{
  "num_attention_heads": 7,
  "rope_theta": 1780.0,
  "qk_norm": false,
  "bias": "all",
  "init": "normal",
  "init_std_qkv": 0.0237,
  "init_std_o": 0.0,
  "init_std_down": 0.0,
  "beta2": 0.98,
  "weight_decay": 0.2,
  "lr_head": 0.00498,
  "warmup_steps": 265,
  "final_lr_fraction": 0.0,
  "doc_mask": false
}
Each number is 128 + 32 x the weight over its row's rms, rounded and kept within 0 to 255. Layers, rows and columns count from 0. Numbers have three digits each. The size before them is the row's rms in percent of the matrix's.

# layer 6 MLP down (transposed), 576x224, rms 0.0404, rows 381-462, columns 0-55
100:174075098148050102133118108156151124217134069120146120100129125110125166087128146122169064116203153121091083077202139100112123105161158083086096106100087122101126088071
091:183150100150134141089174204164100079068126111179172131098159139117140127174137149149196108130089120149109152099118105119159134109148084110087115136056102168150169135070
093:154153099107100116156135128147108094180137206100119084118162077148119136130163072130088131036173215126162116084108132103135147154120146145136100084136191079167113159145
106:133159105121106136192136116146162134084100090144075144123048119188109146073087088134098165132131080155147194145163114104139111162122220133144121113174119148162146118086
103:076103137126128139167134134075157129118175140143132168120140132115130122156164136154078141135093118183105118204193166165134130129114061143079158104118120143089136124095
111:120099155085078067144049085151123145103177119122153130144122086145176149132189106106095151091116173107112200093082179076108129202142118093153118097093071082101102162099
103:073166094095164145118169112160110254155160125121125171135118163161143103151151146142133080158170100201082152105143109177079042114154132161134103104147147125129131174139
090:192087122108112115113110129101127128126157087157164183141150099123096086099110143124142177106090116151182134140171095134147130128155208155091145173107093160174117141165
103:195091182151137145162151109156089122115135127102116149141148141189167100061067166146154195168144144110083071135167061161180085130123115057106109079118105114128140102082
102:116096124104099131151113116119116156142206192071119120073141101077106106143079123131109109060125111099064053133118123163145085126120091128130135138185090099087192154120
088:161141147149126128119137128166146093118090126065159135170106119115158144143134154068108119117137153144088082089122170114121159074136125089142040099111131185081151119114
096:109137165124097102102110148150137105089163135073113141091093169103123038201154098138145096068151095123108092212126112156136157132093119132134094103168142104114106100128
103:140218162089128190154125164136148107142150178113167146112142120106142073085126142107132124168133095114181158083067152177108161090103182119083110095163109156129178110148
099:190168121123117122107159148122126112063133126199136107106147152143156154147123138138097112142136095117098127120100104103081132102117093058193165179147145171113126077085
099:086180125122149145109136179136116103114175111123186101098117080095077127169091040106143152127094136148101157176169139131133139137076120127134126138156187116141095108181
103:156160083143116164172171086185117115135142116099143085121203111128149157068083129107163175168098128200080168134086151213120150079117102163111117128121165158139111098158
096:126107110145154082095175130096102140144181146137124101175103151149104168154179079153107120122076161096116119102128081176095116091137161113091116126065145102110097182133
090:061189162124113114175084130097150133140167100196076149111093156155096080109053142165111101098197134087133115128150143143128172101138099167105138151153111134106105125106
098:168084142078202133098093125094064092094149129110085156105144094132156168126129149112114145141105131126054121099114139140144151093096131146083168121102174150158125099129
087:131125119162083130098138086154158077042159098053119139128106133137094162120142132104149103155116146156151138084142146048126153135111155088133134147133129070127125035146
099:127186125187121140112078129109148115105133115106126089104137160110172149146076138160156169125147155159121139155191119119146096120075119088134140123076107097042148116190
097:122123093215156141108166136126118104135169155129131180140061096137130140144090134135114133107108124079114123196158120131164119128176076107128171151101101132154136170127
101:099179121141134113176125191160148133176127093147146162131128126141139128081111122164097142121088041093132146170130141182206060168117144123090198121158097156146126098150
098:137124084078175121157135200171099160119121112177104137138142110126097088178074151140135126141117107146200120144116127134118115085114128072100139170136095128146138141153
108:133121146145171169108067062133131131128155103163107106190138112101135144115089083062145124130151126076082169108209202176150067166162132074096119143142153152119174114104
095:110103090140105098137139119110188087115144120159145045077131101139062141098156165223133155104135110148135126129102196099138120155137129160108166139138105211170145125136
100:133093116114119107159089087147142165129146192170129072151144136126084189160169133063149107121129162145115146159132185194093185109161089140134132155160087178159152139064
100:131101082158086085132151164128103169153159147152154193186128103113050177150082067146085137128137147146115162196145182119116159151119056138128119075082159102116116132099
100:121143155108124128120140128089163123133191093087114098091187108086127095104116116073124116156155144117180113071151118171167101150133133129132182123154142098129112120112
090:151102183164116170142101125116223167169121121094183113170198166121101097115120136115173158106109164099196094160100135122103043096145122134160123102119134151127066195131
099:158097099144148144172126149089123124125122167086085148109173137118116100201106061130109074199126133164123147125145164148163063167133101126132118113123145122183123133126
098:051158132130101106144112155083151123120099152121085144078133125090140169111147105111155081100123113155097142113185130142154112138192069191066153189132134094124151115054
094:128156136210080138154110153134152071108094140153101133183104172114087105158123130103122181116136155068136092101144146104145125113105175089094068143162069169115099139126
096:111176127169181160132137132154177127156119178148118097153126108149114134153102165135141172097153130120122167156128089122174090143125110104077168094136165077124147148139
104:089142136129100159125100126096182165137156191086148074084218198170141122123114159039094100143133121183107183142137105126099107142137101092103164082133157134144165119106
103:144139142126137136114180137151064144105157086124110165124136135126147077143150165127149087106120142158126109188166117155132147113133125166104142070172143086112103159168
103:140115169098124148131209157225137178161156139168164132115113130130127051129092099135098155079131133164080076120139162158127150138142084087155145104201135117155130112118
102:166073137095109039098095101121167159126121138155142084190114122090113136141087095109160142081089126110174094160123172119172141143159150150124137126151164157122170112077
106:140157190085129109165143170111156110136117173153098165075167137109121146166072143117125091126176058136177124145133077191112099102122128149147181094155134087113152145148
099:112128166185166147132155144097098111109165196120130126082131125151167124145171118161054134189101146103177152143103120112190182138132073135151171027106145093125130208103
106:073137170054118145132130113127176108153170109114167180106095138123141086151110107111094110108102129114132072121131122104130116099129117113097178137060106143119180096163
096:188148079124154162112140119151054152165126104063128107148151097131080094146189184173118126083196112078170119155091110148130126129139140127124142162142124121142131105102
101:125156095109159099150132131183097111107150090071117156201137113083110161114124115147164140147106143158148111137118121141084039095144080142122103165104076118175098112141
097:135105146189136127124167171108144116114153112184140032134109109099098153124120099188125110121110125108186108162143146172133139125103130090114185112131178086147108125151
090:130108105132176156096190170119099077131107141139131067173176141108110142070117088069179125089135118098110174136163098175111128146154159137187137061095127107196081138109
098:138164124156134112140093197135130136119137169172117140139111161115184176104089143145143169145066062100164132156123088175111154115132122096117151111149119131108183161192
102:107163095171126141151109068096165122180086133079091125127196095167118059105141161107103159115156115102118118095139121151139136119039155118141131120105115159095090117103
096:087173152126082115056118185127135174138124111190092062139095171088119141160141135136136107085193141143121156146162118126150084149122104117201125145182142084101116108158
101:142114123076068078144092110067116167111119118081105065126139099125090148163103167143111108115141076068128126096069120123139185084131121126128243170101118130128108155158
094:151106144117134133136124066120136117136188099167128121126194075108105117196095099156141133073119153118111094071064211138134108120141170133144087143143129135095149101140
094:119123061156094122098165152135177143131097119078149104122132086144087118130173098118176129106148126152176144185094175133164087117112085142142122112098154121070181217063
101:089130159130123132171083091090095109076143163102149108112105120123079036148168110103176136106132060186170168109144135127133146135077189124123130062103080128138155048161
102:129068061109127091086130128148131122149123124135090124106111165097118168154125213132135177124120160133091144090159145109094097103135106098124180142127148111149123094120
104:087121142147139131131117174061149047127090117052087137119120143127138123124118143054162140142121115153129187097147116095052182156115105136133124170134171077161125155125
085:199111085153134161138109080130139162181154148116140156143177096160145117123135088111160064168160195204142083132110156119187142138123147118138080137124119191179110098117
100:195108087106077085126131149144174089104130090126131075156184160155142160096141165137132113157060146177158178168105141127122085162139099110138078110087090110067169157064
112:132160103164173115142173067156066157083137145140082119151178157126131142098200145151096149119129166150134093049124073150134076157130172119099120175074093121166111099131
101:173187126152148099125093126145107066060099117162156084146217112154084127124158127166155088086112109124161106182069166071151161112066142192124118171117138156140091090076
089:189138077095100139143137102124121146103107116116157175108091087075118124135073099112110101023106119172152159190122133099203139119190184135108108159136176128133107133104
098:103078147104144137118118168137151125128074096117148111132107151075160118158113086166122160115160148076124104145123141117091128174135152141124185082182168133114175124105
100:103147090128121120155050169103119155140142120127139088062154153128121157138092100161140138179092147185112114140132131130126147069124115096131121145105172182118158132110
098:102087177125160211123189085117159112119170166138071092076130150168146111110190135063115125119130081134119139146110109161071112190149105193077128146156171108148077155176
102:145190124109099136096085129109092143157159118097119109142121092131065140094193143146118131130162145081113166148100137113185114137107071147107144203148153141140104123126
096:105064110081169135124123191129170088133148138138092131135139141096086132119096158119130176132127116081112167130097114133162123180125144143094143092099168065099125138178
109:106130119188129143186159157152146158153132204249151144134130172115126098114106087160136106160113064112083108139110150157144149083131189100037159162067164083153170068114
085:085114158152179055137188156121130095124125144173116130102112119119173104101134139143114117158178142120192135069149162125172135152110089119139088129166079123130146092128
098:056069082144137127096133162116149150134091138134143145110163102108132117136178083150117136053193118089111125165153187133157047132088168158143164116227151125145144111132
103:088186177139169201099095177153087133141179056142082172160128142102126143135107148129162130201124145158168120121067130149128138135153165113138136083159106094106099114152
101:138099157158103089095161152100074117137123171123163118121107104079113127140092132114118119080128058148144172120175167094108119189122137147145116185062143115100133112125
106:116156051180126143106073128144178115141144161154127112163127093086111161088097122159088119173162124072148183162211126170106174123109146133124157095107114154119108094165
096:126129158134105141089087151136171143076148167130170078094138107141158156129121086100146098095126131113145111120131160179113159107125142128157099102094158125156067151126
102:174029107084197129092133108147140096097098156125171158128149091159137082137098155139147148104116066136086162092132104098167106142165107182089116079154146073128178171221
098:101123060152149121177112167097118169193133131125195125176116159129110114112146140095132142125124139141143096080158184122140125154077121184115115180117105080141145148203
102:107197069134135162135153125121118067135122122117096167169133108124113179173125165117141105068101092100125107078175168115101135139085131154122223154175203132163158137104
098:092130134092100141151176187114106129160160134137101094127137155114128129129075126116087141141120167112171185110082118155072157166160119178122228133162164134159163124067
102:096027151160135134184106120140050108168172157115119114063098100175145143143112082136064175150175146166091117143120200086133106124122173104157144113071127116132149076050
094:116108179111136183143126134173114211068121079151153126112119167099098134088182106061167155144128095168153166150128114157162135102172109060107166144149113112140156124165
101:125106151093164101100124130130173088092127178122185142196085122081126069104196135189124095211142097138154073101107140076164123093194135150139111053177155131112123101190
094:145155145105117149156178128128109131167162122136112147064116177185098150120102117115093112122131237091124104204086176157110159101165139074114105131121123128121103197157
100:145100108198085126099112162171149175118101172182110144147189170186156118137113166080156151151091123173149159093115100038120083117153082091152069100069156109106088127144
107:083080091090146136116192091118199092155168171152145128122100078084123118139140171138085151075142161152146118141128124130153106147133081134092137060172140167127139152115
095:087142129129117172129108083142225136094150156169141184113072141123143124128129145174096094082159130166113147135124120098082114161153115154120100177108128166116136161057
# layer 6 MLP gate, 576x224, rms 0.0448, rows 382-462, columns 0-55
098:176091070111180130123128134131069076140112163145121135067117203126102165166103123134174130099134113130104150128181123117139155113156082096158154107097171098112136106087
101:118148085153192115107121141114120131154151103204086183107146140145110077081104160163105128137147147142125113126122173182106201170097191116109170104134138182136141148116
104:137115105126131100138161064130159142124165151155121225162124103147159060118117103138064118126177118159111098126167153080160082097125145090151093117174168159093181120046
095:147102183070107103124153177159057121115118140140137156102128077149120124186120083121158111068144135128098126127143168147149116144168120076154085087092127162019157117088
100:136131154107107089126107129153146113130134133141087147151124090113173128144096148104121126130147109144112077069094190115168122133115089126105151086109136204118150105137
099:132109138130103134051068163143128095090153087166178129115102091181114104154095166163143166125115106159124172137160182155084164180083093082127120103123192118115172149131
090:163199159117150153084090166100189121157156078039128114139112100148133163171113071087147082098155094110141131124159133175084101127125097163087118137114108158155133088074
105:088096069188115115072182124106148181099161169144103179087098138104170120057123122123105100125135208119168163098116139099137119148112172090110140195117101159082141095119
096:151135111126092126097098135113187179093156169152171138092159114143137124130162155189117133119130106140079093058133091085122109109146121190147094121152207186075160209150
109:110117039101117117093142122154096113140137141186121146158098143127134122146139179070115141127071134152064124188090169159157192146129160137137095130089105096142103118119
098:124131127174180164120161156090162154134119137123179109105036110122145135173183130070079118139144115137117119168099090104171133107117072169095053129165209114094156138097
101:175114147155110151126089117196136108057108155146151137109157119189090103139099134098132116122150128112111131110083144140118154134088114096164115177117143187156138106111
103:177121107152101193090110166062156091097149155171134079144109088187134101127160158105175108125091102173146134130171118110131139136112108125108146164139125149137162197125
095:122127140128136146120176069144152143152166154113121191116131130157119118113143115138154075061140117121125153158051081143142187126098148143123077142162103123129132073131
100:089107090184185177110111135152146075123109125164110136165146085103139181172089109150136159143102150105141135158141155112098159139134122101149158145156173148109138143104
097:139113103154066089158119129172170178113108136164180188135099135148069153105110185108090090145148116135087139148164115104174087162104145142065147079113188164156153091137
094:129075113143129159104167144124167138128128118169069171054129151119179088120143121106128091100143154138136149091093102124120104114158153149177137119178121106133134103112
108:084137138139086153109147136135208116076146200075156163108138132192083129143145123175187109120164108101114109147113116093170110127100108101220112113172177143090156157102
089:152087126100176139144125116174142124123139050120142111110128155129093145092196098146136160131158191154133105123131112104160203123089179165163134133135121121107104087167
096:149205199210208124127147107133139161112097144142085118084091095135171170112135146108141117136094168152156133119174130162082116143132075097085119111158106136152121120141
103:123083150123132097139141178035101118089159140115137130121142097145147103143104070103111116158154147179131192155128099153157113157131118120097224114148119114126088164133
101:158145122168131144121117116120120168133095098165074134103082155134149114112085118207108116180175114136148201158126141144164115100077130148127199142153087148110131146108
096:163073113221135116091148074137170148158175117128135089125136118133146174114137216116106134121104166149110171151086178118096090121100098178113142149167169144156099138140
106:108109110124095081131096133109121125067177143119089136089168168097122095093076136117151148099151130117158125192160195151112133177175114145164185128220162143102162105132
091:146174166142152154160133136120046104158127104171111193138103146203156147165128125171141161104162132159155147144154174148201079135180152118108144114192131126132084155134
094:161118098095114156076199154155124083135133116094156106207130087127116184110130168083195141108130090127172114141139127119144161095138138110138124101138099118099086143046
106:080116107180086094103035111122057108110110139107028185186069126157100100147124109145087120100193144189133088144142216155147099156155094102101149184142188150111163140191
102:107086134124115124148110150116134149044151110107109115082105107155131100129152118187129127164184136132079161166081114143142093112136133147154154183166129192146122107124
094:154065138151139173143112128089122128100136138132144138155103061174033106186156126153158145138127110109114128160099089171093086126117107079144106139079035145093142150105
100:182182131099111125098120089178090124125140147120148163138196126142146079114191171144173110070151214148093159132092158143170160154109150190117103154096141153107095129093
101:127166120145113108199199126117144144153135151173081106137189170185134105143124154112129098135132157199187154112113155087098121137162141148144165132144099104091158153136
101:120060099152121146166140133080111105109135140114159149137124198130103167123154123112149123078090106151087150148131132124088099169130082071104129085179139093158086132170
094:139086089070082125124130125133106137127077142083112169120088156110124101083180077129110087155123150142097073123126105103084112148057135170146096145124119130127140060121
107:087104098164151068124145130143086113147164095133175121188139118140171120136056120154132132112088110114135174118130161070127183177100082120185130130110101120123153163140
095:138185114139084131083137110149093136148172124158156143113147095138127059139141127107157039084163130151108095152107097130160196114173118112105057069130162122142099099098
101:101120130180115190100154151131157170100146117098135113144131125133119168096128186119138087066087138093066124137136158125095125150148126168090158162182157144179127133162
096:083125118089076138100066140102192162108151166127162076160116124097101086109134191146063112136120166127178133137091145091140156086066095113124114100124161148124135053085
112:100120183176149150148089165084099115169128134045137180148074117190129150112108191144121073067174113176140180148126161170100090117154101111133108145178133204087128145111
103:151143095137113148085180114147087094127131140134115132096111145121113089111116180080096066098120173098112122116151100156118085087127066137140136077128187152150150128074
108:076139143137139098119175121140155106122137113159175129177124147150082075106103167203127128124143163186119138142142133105093149098119088103156104096123174158094199103122
096:163105138135131093094106091172156169093112118126135125130083074072164182093089122119127120113161154090130118124158088115144078160144030067126117109118187168085145158175
102:109088112126102093091204160127096085112118108102124109149151117148109118111155132142087153138083205151141104107135156082160120150102089174170087162094196151135166117094
100:150072149135108140132098109119126138106082163154143227135106175165164054121108158118159108065168155162081124165141197133112119137104118142085160095128111139096066139144
091:120144184164141150146121192155159156121094146078157141089071170131116096129150171133164097158169120121128147156138153124161164080103135128067147155099156110109178164128
094:162103125131128097134142096156113128120175146155075122117131140141183087114157168101116136132118158072120133148089132139074171101073120105122186136101127103094192040139
101:118127121047075122105095155131132116036182136072155133154148103163139165155141180193102136095134105071074147142107181091158111116065146117143151128153151130149162131113
102:065125144168132078117128089192144151167088111125080142124143111121096148163130098142134105125086098097145143110102110121056133197122089083142141072150161106133149128198
095:121141130166107098131156174132117142155105147132110187107078063195141115147154166165106137175137175108093124069178124116088113169082088145076097128108137167156132124070
102:124142116146111144134135151150112064151133099154109044117130037139117111145158128082117139103088175154118065125112145147157134108090131072150112054082127145099124155135
100:147081154150166120144098133108110130063194077131113182131151174134099150139103098121150137142094106136144140172161163160125158073165114062153115184161143112124116039176
097:064130169152133113176110160040127104127155138090120087133131134096117065062099083099116141120084175112162182130099156146077142147108125149181160152149137130172175126099
103:144113124121151124126117118170086121110127049158109121118108104079095170135098144077133119179178176119160111117101138084126132107120129155142191161148211200160111161101
094:110124203076141107115148156135199098095078100097133124132139123148126142135108107130130162122109131160080150172045119149039122173128083127168113135135131167158141162120
106:186134085101041140105068077178146143126140151130161170141148168145120160126159131078129139164143186170064120133126134061151172150126127186123080144091156195109049207148
099:148100155141104107107131162072119082135127109113144178134158117081170091117112151120134121130169113144098110130138088202099163108146145056155133063112142097139126177162
114:189120157138094084168070117130138116113160123149098076113109136123111147128100137193132149122134130132122109166056155096148133155149105147194174189192146187176117092119
103:121158107181174126127118157091111127140147180147178087163150170179129149168165144175120149089155167125083113153151112118084062165140058157137130111109144118117166143075
101:168109157097157066113097163121140141153166141095137145156147063099139166148157140173127133134144165105144165134100199143168161119096076135132120187150143159134120154135
093:094109106176161060144180160108156110160077120148153073109183112111134192098163147129088136097135199069192178081153105115141081074130090081117201093159145125127142042125
104:128139140122203149118087149122113103080142108178109124094112169100143157137116150088183074137109137157095109180141128158096123107186149118065186095167146128162114116155
092:162145134123050092062123154133157116111080164161121156118079161090125117151109127128153096141134159109143144057100107132143139129077101136111071126119142143101081120108
111:140137075145124085080144124120163114117113148078142152100117186142130130147123139129126075035148162181085112119090135110141139137190133180131101111188155159135158193193
094:119134119130121153101153081095139085159148118103167051173153094112141148131152139078115121134137145185127112121118139138140175068099124083094107150127127152174108149137
102:153115150165084099129083140108096132078146171093109153100108200136113097112111163220078099153112148158058126107134214135174190152126141176141174109130137104053123072160
097:168093128078172065083129132115130107092159149158133170119135108143089118116103183143153118159077164152123113149118116089115160077134132069134153140098151108129113168039
100:120119143154130121147137142130160088158193172136069159081097105159179160121094106166118104102132099126090187162141184112084154146131106136138150107126131075164115121141
097:128078091174130142127155116133083106139151082141117116183121128143063171134144191087127127162114113211190137156136073081097146087150122118144091180127100115120119134131
103:092069135136148115087095127147128191055150118105167189141162171111111075176067155183101166123163126111091115166139135117111120162129116136141148100165185169070152129101
114:126080127198108113144135177128154130068086163126093150142073121144179123041101079138092132075125163139154151133125115148110092174138100160149128096164143129150148136176
098:132132092087115049141122115102105113141114130114120146123120163153101090170097079101131166121141111136162204115154123099241093104085057185171152154154135089126114111157
098:121143151119086137088148100137114191133125147068123122140150115209123095131133148143145131136117106147089128151114115160143172144175099123094127146113163122030148122071
090:118109085159077124126150065173068106132124137117130126157171089096096142083148163177129111187098130179118116083166109102121100107127115116104149150137137144139116093086
099:137039134176090111153129069196097119167134165108134144084121122142174111123060122128198066086141134150077078147125116148120114104165108120114135128090158089084139128108
094:115164146114127183143118167106074093153156216150138120102128104116084128147121152105128163096175150129184150128128083164133139120126072132152151066066116095100204118078
090:146080130223137151107105192100062134094179109106110109074152110088145133175103143104139124121117100114145076158070209087150132186140107080112077181113136121068194052146
098:119135084190193196135117134085169152115098109141084144092166159103128166111142124097133126117090182153185137145154158126113142120121144139118137103126081155094114157154
095:165142152194168063092112101079144135084064097086134164141125142095087128119166119121152116137149094102119079083158172058140130129151108057152071105130176136144132147140
096:120105167143128105097138136084147177137127104162158100121107164159029123138183168108189151135143167173127127101176104144099160159047104100091123100095156164158134147097
099:162157168155115094117094109143070114134170127113165154098128120099101105174069081143169101085112122178085142155128116123111174188105125193137169167166132130115144112158
098:093073127178167060076129136153154149086106110131187150130146098149129096095084181132076111080196147124156111137133133115135115143145139120059136127099170168063180043119
093:129127143155162164132098203110089059127127134153139088155162071103092153094136146177145098104066102142135101090098129144118117129146165125108104096138119099112163120115
# layer 6 MLP up, 576x224, rms 0.0441, rows 382-462, columns 0-55
098:140136125110123063129102168082153085117133131095124150144141069046087105139086141092101121113150170116087129108087098092139160126171134143096131117131112205094120105124
104:122084130085085126140128109138136101158104169071176132109156091112132146106146101065137116104130136143079095113112056179136151142132104118142042109100109128122125154133
103:172145110079115057115120151125110101144078160133113111112132122112168164104092131138198074044163123108122088170131198145141050101126129184131066120176114148059123149152
097:155121121113117094080051076146078125131115110120166117122156091125135160201136155116119165111158133133151161085142079095109116112090120123110146185134165108111086144158
106:144099178158135147136085123114120182075145134110088110162191099170098170148142162165101103133119123156153078150209154143157142140096108172149122130147160120096059181134
105:130173077141095152099154120151114173169173122165165147094145118119157178202140143119108122151141161146167127145127177207141148129103155126091182172156126112119140100218
090:140141120129170133151089113111137087091133093143143114103130103177107141169144116130147134154136143110160143125036078114127167086141120067134116149111147157054155121135
102:075155139093168136123117147158156124170069146115086156052134092123127183179120077139048114131157144091112175162142080096140084115114124090092126141163094095044167159156
098:155176159148139091096146120069102108125181185077118132150124211151105092150062080073152121129120112092099122163141170131111210127177113102125141109165095123123135106099
093:089096146162184121115173134104115089158178096127078065137097075146106158140153118142115104145099144101131157131110067138138064095091124127169129104157114144181151132106
099:096125129110193128091131102089057089174146089104121087158157146128157124131118140086109139171109094090147202175154085183112148109174092102130134065131141083141128164150
100:117162113139098146102134137110127073143125076092129171114108200079155078100128179120152125096095125196150129141114131136113100150188184126127134121159159140149110151085
099:106161147182129085084061118133168086119091131170106130055107084124176117116134155133128068126163079147139159107103099147118113143116088150113131174157078131122155120133
094:158179146120196144189155136108104193167158091168104154132102117166146186160104154110153147160160145156101115114118096144094103019120075139090125135142094154154128122136
099:104072128067117045090114153154164127104117132110187136133130126109117130099101116150136096101128139147120046176160104103165168141180165115088132112120136065169053088077
095:117133067128105211184083141143154134133124145118148122142146126173119139124070126100109097118125137167124090102137082057159134130155098120130157098119164119154168102137
089:087135070106082111102125103121103085065116089118113078169148140118089170152123101130145190130060100103161148137136119102100090115185044093127131064078146095104139111119
102:096118131091104136111151157113129092065123159098146097172159082141135109118201114109110124154117150169103138120123109115094145130179107083210043104110118143073130116152
092:139117143160124130094151163134191179177155137129100159141121159062154070199097158091147123131139091097086178107113174150133058118128123130124116104112109178123166164132
094:132126155107172102103085182178100125123111117139105128100079088093124170089061134127124154097131117134078050150110152123130121068105126129141190145131124103136124217086
104:119148116101130096146139105137108110149095114136120160068174129137127138065121138089103150094167109139092151093159075131089087121169121098112080170122155171116106038120
096:116132166131150096072176185175108046160126120106068114169124171118129118140116110108150102120098120113197100147109133081094179142148119122150121138173139110103151064176
097:116128122197083138152142150092142102164110126161134125127131181191070134149162119083142167160111149148104159113141194141147094187157123141111121176129153126115090153159
107:148122181114127097134143143176099167158142134176094118153128121128146163070148112150127134155100120152096163133133137073144100109088120126096163153091099101140161101145
092:124065123120094138147135168110115128051104149146132144126147089189149053151113033091183089138145124108134176140126112140147104073123119105122096149154117126062155078145
097:070136117151132146109162169148095123074124105106081170163071153125184166157124137106061105158163114107071132171097131101163147139154105121118136130165134161117140143090
099:151140111191070105097114085150143133125132114139091154145137090149168213127149170120107157133117095111146118080051155112118119114099140157104189127126108120133125126118
098:116077125051091080137113120141155147149135185199175171133092143072130086156082159082101074153163139133111135099090107127129165117137138140137134101139114115115162124116
093:092168110124161102140136147132151138142127157163126166165115088114135122163113179156072111114144103098057184073125138054144149087072098153156111090112099182136176128156
095:121110080124147083081146151136116115146119113164158057124121124089155142133116104153142166182092161122129140178153140115089100067122112169043212080134109127130129131186
097:149076145149092106058132120124153148133153124170188138156157124151120115115131184126193141155067125097110119085160149088161141145115113088051098093093123115142119156114
094:175155118151121103144108126160079165137143171174188136101095114107127158121137195117095129127094109139085120087170116147128161061154135134159131125106102112086095192094
101:142067107101140088113143096201095112130105111094069147164133107117101157132138111160141121146135143115125107113131066104123138110084116158135077104109122143129115102152
105:192105142074139040173091152162093113034188116205108132180074098137143145045096124118117092119080143155100128150150151137106097141115143150115117138129159158127137121144
099:068085135140158117122107183121082139160115095103133125141102154192180081102126106132096142157105151085125126119130081128176123157145103184150151096163132122093150089157
103:162145119102139119138103088120158130030125085159122116101125124197068161133138105142099141137159125134145173136178122145146104132134064160137132098127147135126067046166
103:159183206122077102178167105159125122115130117076066142078136131124108155136099119117142147097146166114154149148093151145097135103123112177149100166166055150111120170118
105:169173141117074099142129151151079137122147160122100098078184169119124089107102120082132117071156154143102168167128137088159114089131133126112164138091125161066132123089
112:143149140131148186170103180151150092147162120093124148100168128157054103114072112166106106131077174116145159135152187130175140169101135149109121095072127104092122192127
100:137100057063139121147071144161145066137164160111174129095129109172181123121121103174145128141170118129116110060120187090142107092100128147126134091108154126202117129127
098:183204112110188080112088112110164141105167075141071170075127117118158127190105132097089121134147099159185140163102147147104123128115139152093125078169160084205124136125
103:141105178106066081141119059146169190164122131190183144141056135098124145114169163105123122141135087163082119127143188068154110069123168121054116142184126151122118141182
102:141137122094099201133121123138088154096124153123171127083109105096152084155098153123172110105137120088170142167126134163209098169179133109136066093120081135097094190122
090:152134155110057103113072151139149148116095078089146171123102115122177112202103155101087157109206150119137120088110110160107128169121139141080132153123125136182121145132
096:143181147159147153122068125075149109161144123134081150204100064147188186114212127118097157127151115072146090140127145093162121118116138118183100116185079130150157119130
102:182180157130136127103106115183132168122120092127230099114115127148056083160145182173150096072130130135138083156152106102109178094121148093102139109123146110073138109106
097:126111173165124124104182098132168167113170141174113152173092187177068084111105078102102120112147078151128140105159106080106090126128106124140133121132134101118161185140
097:111126133090103086130187097127154101127119129112146122136120194143097155136082101098119149145148099144150113104058131076166143079174142082148089134113132127169138124143
097:127167131087148134201180135104072127103048100123128101128184124107165154179117125148096185149105142098103154147108108165096162067119135178125113093117089124137082130095
092:076079092088133150111174200092108108116160145088178158103145101130143108144061128132096066145162094080139167114099159126090152125118148066113156140144146091138110118136
098:113088166152113119150076124181167101150130159143107139151155151148128110101131074096163113158163156117112130152138109097188071079103081127117196107129140162171121075158
101:168110146151121114103211174166120143047099154112133126108087130136139142139161155125156097139181078150078111175149176079196101110136144167115120133102158159143176123149
101:174123093138146097093107114095071099094133175056167132129136144169105066151122168134113153091135153120153154131131170090178108067146096142130163103150139125132099102099
098:082112210106111133099151167142129089107104138174108141140118140099102105113125103135098140128120056051152137134125145102132149099127163078090152076140150069141129136129
104:087151139149131063129155100105175132132158056152114154135160191140122079123170141103129184120089100153140151111150144141073059132119098074211114113135116085129149095159
105:135132118133113164148146069133091159129125089141116146144118124178141160095137180112137126154133113121177109118103090063102101133090144111158144143093127145187136116145
101:114136135105112099149132131114182078196122107163124098094131076128153101155116109085152097165141101074149134117164112100115116091123144164095077071134130075112113078090
093:119125080166100167152161111116103146152161131159108144072103177135102092074116139134167105107153127111108131180106097155128099169103169115163130105099138191179132127107
097:115207131064151144104147144168158116113175067102143159125078153152136157191217162127143114061077159124154075138138174121192150066120166121129125129114137112110123119128
100:149109093181135151087164065109116136172157144154144132167163126135091088127134158187135100118088153113118144095124164086210109147063140166121120151144118138145142171110
098:155152093100158131125147127188131137148086147146087155125119210078169079139095130078163074127128162051138137150113133132118155100087180136118045107116127114148095185097
104:097134161160107143159124128164100149157135055098123106138091154166094099160078164192131105148139202149161112161169149172139175076088114166108141171171095109085195180152
092:206167121121127114158116065125048227084131099087099149125133108129114127175156102083162147128082111127094063171101059155142132108113113190165130142144173147120126164148
112:159054078075123168148185143101147108107138159177127110136085111107131107155153123157152153046187147087133180087146162104209132121114122111142166135069122136163123115126
097:153036129089173124135145100116079094162113109128120127074156101122090146124103125081105129125106078135082157087150119130156130081134095070079088110085137124061109154134
097:139132097073106122125101123068137150157134124132135112125128131099140175064147164130096186164172100116128114091112133118133138176172152175088186114136136105095186101122
100:127146100148118110134121119115083157150166124095105111099156106158217223073130182116104126122162117175098108124178141118139114145080188196101150213102226144101153111157
101:110170102131110156123130169103177114155073192088186121168145141159142145095180157118135131107082163097210109129117132102034078140093132140104052117133122088094133113070
104:124126093149129089166098139182085106117147141155143143116109133151086177146103054080112138103075135164128065211150129135147133122137131167136123140161123072056139060119
098:132129164163160176129110156136080067108078167121163070107158133166079092061138096137134084145085151150119055153100117194114124069130117082162162125120149117171146111154
101:097108120148084096170142098170111148110096111052099137128184063210103157086161127111159115083111181175132074176130110099133122151146111150128155125105149094081130096118
095:139154113076085112102156098173121150112092215152112157172157104148080093183131102155131138117092143146097152074112139095092100136160175141099126109124108104091127138089
096:140069126215142158140107128157094120122137124100113105063118093113156140137117094182145147117150135141200160124144077131124143160182138161080073167091128175125158173160
093:141188104202097139194133086104150123175115118147091152141170145077178114136127170123127128129132126061129129116110128160090109134140156128109099111099167175083194090146
101:190076124162111101126129154114138121103155124107191170188140117151109136119086144185141087135108149135132111107116152199135156140118116216166146128091164128126150171094
092:084151172093087137160122103105175082207108094060235162128137161126111121124119165141084135143199154157148087115157150097118135129065121215133094121094063139180119195133
102:135092099111138166156152163125009112070146164057108157126174112095148136092113129123134148099099179122085117122145162094151145105106071150190101160132126125125122129141
094:106142097130135168126188193141109077108097094177106101092107091151139173119116115114086081093111113098114089132146179181117126099146153129122155119110109160149193114186
101:132157128126152133115091057156076135179128167190120144136126143086166150147100102089166102085058107146114177098155148163138123154129134171089177095125126095170185108166
110:112175155144130077088098160106157078147146134160152155147131161131056115153166189113110125157080104083122159118133170150171165122214099124129127186129107093144134172119
087:152156106147142126141132132096070125121087069120151110123140136157120079147150071104134104201108110146174161135159113094166124131112185109133128161136093120082084168093